{
  "parallel_block": false,
  "init": "normal",
  "init_std_down": 0.0,
  "decay_fraction": 0.924,
  "dataset": "wikipedia_en"
}
Each number is 500 + 25 x the weight over its row's rms, rounded and kept within 0 to 999. Layers, rows and columns count from 0. Numbers have three digits each. The size before them is the row's rms in percent of the matrix's.

# layer 3 MLP down, 64x256, rms 0.163, rows 0-63, columns 0-63
103:487516534551520515508499515498452476501503512526535492445454519541510507493485514521481465484531516507553491507485505503495480515498533486518431474505516529505486496491456466497484489532504534
095:472498505441479514530504518514516551506481504515494505474487484492476489544529492504503520468494513474526470517500498477533509497464492483495483524501472487501492489491473499548499476486486509
104:517485537556481548472472454521527523491508502496523497486515471487510510527440498532511498448498522474487479522494506524545493474530468482565469522486495480479452482483475493519492498448488491
098:489485537498413508518515478513479517469485508507516508506533461508511506544482484496459476559512533540500504522498527457533512476519503497448498503530505522489557507506481463557480493461468518
099:511461477478454512544476504481467517495491487486515500462465515524515509464549518510539536501492453512527531473489523541482507505532512540484469519458530499508496486491501526529504495474462570
092:495510549504509467490507500482454501484509495469505484465496487494498532522531516530499519519538498518443508556488497529545490460509487512548448513518518478486478474469488513491501510510473486
095:488525467535502501525483475475474521506461548510475459444496535517490491523472522542520497458514491503468491487527515571447509513483502547462503494493519517507508507487500503497520513435534491
095:511485508511523477500497491502506494500514465432477504507484486508518540518539508518500509501539475489515516510488510431443543502499462497538498541470483510490506503491549523524496503500555501
109:531473512522459508498539494491515480491478506498493505491547513523475515498498524466547509500477498492491477527514495466571529509526484468467545470498495511502497505482485519499514494476490579
108:498467462510488486517504465520462504494494471514519516506518487494467492487515505515462453487462545493490517483485495513485497521528472480455473471519503533535557516508473478494514459526464538
104:486550514505586518473515504506509498468524511483489447447506500498551455497486497494476438502513509508454500521494443472444492503504518516532454486498465500494516499503512490497506536554500511
103:478473498480475528527466513498550501498499484484490465488473510528503521519481492458501504505494484498520527449490472515559470522537472515504499503522496466498470515480511539500471514497461540
102:491507513495514502495506517526507532477515464506513554485483491448522492555533459519461482500516533540464453512466462444532510508455505515520491475484503458520530501516548515506481501529473515
123:477507499472517505536461509495484478507490539519497457500560517521483477454508497512522524469495476485467518514508493452463489491522516502502473540520475541511482467480473470486494486503525547
101:480511501524529539490515534493552486477504433432538476467523503519552512451514510435477510522507506485460474508510512451572520515484518502502526504518467494484496535480520530521507497514491553
098:509500506539477484505527504489508519467473571529469493474518502509471497510498494517491482469492469503555537435499515507503507520527471488454525474494520491538498478475523444554506469521505491
103:463496518539481503533476497534472503496491534496496527503474522510526503483513467472502513475512490507545476489526507472478483515493473525529518534475439505503515528496499492540465496516518488
095:486473480481532462513493518523556487507470514517501504518509488509523471566487518551481483471486503466515522477456470462487508502516513498514509508513527502514517475514500489454493493488531480
096:495532504532499515530498493497516474529529474494467491535515532460508484485498467498483528507521506512524520490507503520505478539516541511479478522469493500502483533512456470471477473486537503
106:529499528479475507485501516497558521507500495508484499491472472480466528488490473484554542514469500473492495458500507575588490506499479510496480507566491473491484477499483492505521495491470484
105:526451490540468437505474544534488511451505485469508514501479480527466537489494515486518506530548484492487483526513474504510486506459507486530505493505478457509498499514560527529498522507481480
105:499496512484460503494493477519492506517522525457491514502491466517510515504477460529530496517480493498495514502491515476457526504564457488482475498501560511516528467462542514549512511452486529
094:462504480498525442487529554509535515488494539484496482481516485480474485514488496529497508490506541502545505495479511453473528502479515486456520465500475519526520486539514472529497527533491495
091:503480456508499538479477506505498491534505465499507510489468472478489524452518503503547500482505458500490504478505506463442520490490526484512535501498491484519484487492549554524528490512502516
106:497467511532528512495532490501516477503491483518478519490498511470510481468526491501522488478453477547479503457506477499462503508501489460525528508506475478533515525505514533517501508483481466
082:479515489490520474534487524498508482503496513544534485467515508489475553508467515498476470559473509488489488531494463476497505498483490498543491476536481508563521528486516482521509540508466453
110:499485480498545553519558495530494529455507475482532485503499503510513463447490516544494504487536524501499526470514521515491493478428443484495483494533510481466474509471485498475515470499491435
104:458473477530493501499498551492523511480501475525483488482513509524454532439508484428492500481501525495517492555484516468549473544492515509487518474519473486551515466477509508505499489559500522
095:493466511484489509515446541507481477512491484496510487504479504508506542470589515554482463485500493516508501492516543451483513511495523454510512532515500487540517507486438458519497537498539506
099:467540501507525521486526537504552491475521446432510502471517465482505474458504512478504541492497527488556514495514469489493541474493498499534526517522451531504472521517472452529509474518501551
094:506529487511513494498465459487451520484502511507497501498478501529467489455499486517502522506539536490492507526502565547533476515503500505491493468484484489495520512499478511486487499502487522
100:513531492480533534521501508495531463498491494494493465512512502494499447529488495492498540485474483518530549491505491476472488531523483490461473520552547495502500482492478491487476472482489459
101:494538495481452483530458557534476501492483445492525482472484479457504501481479500505501499480498513490511505484460497469538530548492499526504504539559488465531454527459483486531495512513498476
103:487533526480495479495479504510507480500486490475469509519476525530537538557520463505515499462512512492508518455491529469511477507484524495477490512473538514509509516512499526483467517481532486
105:511496507485526496503515452494494490507518460495523480507503477483519512487487483475491471548498543503441493500487449503503484493479522493475452522517502490471484474505537525500526514514474455
092:465524467477482494499534510531496561490516487497513504444447531548496526493507498492486458491480561508519468508495462459509518508518480518463482516483454481534505472505556530526514478545491561
099:492525519492520493474532481515462497457504525476559506479472508485512504453531500478512481473488511503500526553504531468439486490460526496534452490491469536490486485495467507480505509504552542
104:460478491453502478500485520519542485497530478453497490503476478473495519426486542441510511523528496501452508544475528517503511474540469481496531519527500494453487460485483468562491490485501554
097:495463502513523501471533510508525478512523510508487542496554466453522498519546483527490488483513512499530477495481474501516517485511512482481476509469508480504533484513501530484526482461527525
096:438530517560563491504510487512447496489461500480493488485531522505531470515491511497490536484506496494514514471508511508444490552501496505492521496528502520474509536529474482492515503507501496
097:511534513448553486471490528497486524492504513479507523464527516463494514432511535537515510533512553474522515487496501463408518506512504529453474521470508531534539519511538467516500514485506471
116:553510478540528506490458482494524488496503531508485497527527478544471471568506523535559489507510495485477495491496504533467512485512454505445464492506542513477500470475498497500505479482507454
086:462495516486550488471485499500503453527515493477561504524474499497517461549468467511487548499497507530508543490486478480489504488557521496472474488460505491496498475467510498474498525495496502
107:494475485539465493480484492475486475558521495496485506480484468536529527468484473543515503482554534499496491488495521494455514453512530494458504492469474547496514500467507511509520501480506500
100:526538466506553473454516467467472508502509507531526512494486504501517497585506484529438484483499465494450487517479521517524509477467512528520506490491577505541482480526497525479501499491475537
102:526455460506470477513482512495489521514488489472503518462505498511514518484496519515475465490490491550458461511504512468454499495497473467487534502518505545513524488528538472510490480550480463
090:529550546440511526493514499504437495522528469540519521506513445505460512501506530524493491502523518452482504486502528496472495511540512495459481518471508454500469487481461506482522492512558467
097:508516494530458460529483533515458470510471502461491535502533505478447473453523535527518479477527461491497551492494493457492509494481477522529544517493468522467511509502518544501487495494509452
095:491517521500477450553508494509455493496493451446491521471491482472511500557524496475475492474537502512538494524477493500506462473533513494502502505517497502541491486505491496533472493553511504
095:470523489459530468478491481497527514497490544505487479470503520507499465485477489516533495453502468544499475495504434579502505483465474495467487528491552494510474493499545451510521491519508528
093:493536499522503486509512509499556497490510540526516502539514511487497470545484482514502507478519495518544517499491504542448503473502488523480491513459502503541514490495490515483474508471478503
100:522505501515515496507446461485506481488516475481518493582491484514550474504493484484510451472503518528469515422502474520484470489495529467477466511505492496507523486535489517455518521450474513
106:514511478471468556515517528503490547472532484528520515536520514497460503440510495484521512489507533499481495530501474531544496492516485501507462501510528485492478516521519550486522477512532492
088:497500508517525470537532476507503512492512501498519495490513520490524479497497490502433465507556485535507533513489471527502509470503462502514484484527500505517524498500494491498475530495522441
104:489532504508490507498470508489499513489527475518513540517483437487486546486499490511473508505510485523493499499515553503542515548503513480513474526503512437511493531493473543528496475526452508
102:469515514528485507514479508516460506534498507538518527520475524482492501575542509520510484461491470502465538494500507525523483516522505496514470499448518454494476542493462530493485561483509478
107:488454505527483531501481511509501537489523500539476502487486484489488525462494496541528513494503508509525468535485536537533522501497510529487446515513464469509461508497495483541519481474496541
103:499492515516502486551535474510445521480508473518523475497476517479520528486518459509483478496468517506461523508500563523490497493488487455534479482515479468497486498486461500541506469471484533
092:535514461488506528511515480453485513510490474517483496558518484551466524533472492433493500531489504501469513452520487486499501506499559483491535514512512531530499493527517524505511495503476479
100:495467545481517513506495481481532521552491536500523463483516492458509529479520504520515473464463488493482501512504518524536486511471468483532493496521452479490490501545502520518511506469522524
086:501506491510499491516547479490485518472467530484483493467499530527485464490510462519555455515458536483465495432488485550519499501483534507590475506488517527509488547493498489536494503480522479
103:518506497484511507480510457480524505512520500506537539526442488529493501493497503530516479510492537513515497515506527487514519447507456481520465495498493523532528529499499476489524488443475526
109:476486490502575516483505532518514522510525507478501476516498482495497502466514500499499490477526492534503498499474490544490475485502531504467470507494471517466491493506513513483515507548520529
096:479513529500513516521519473484513561494516520515485507525488494471537459447497507489461501484497483517479455453507514455474524497452520486562497551545474505514528516502500491490504488503538460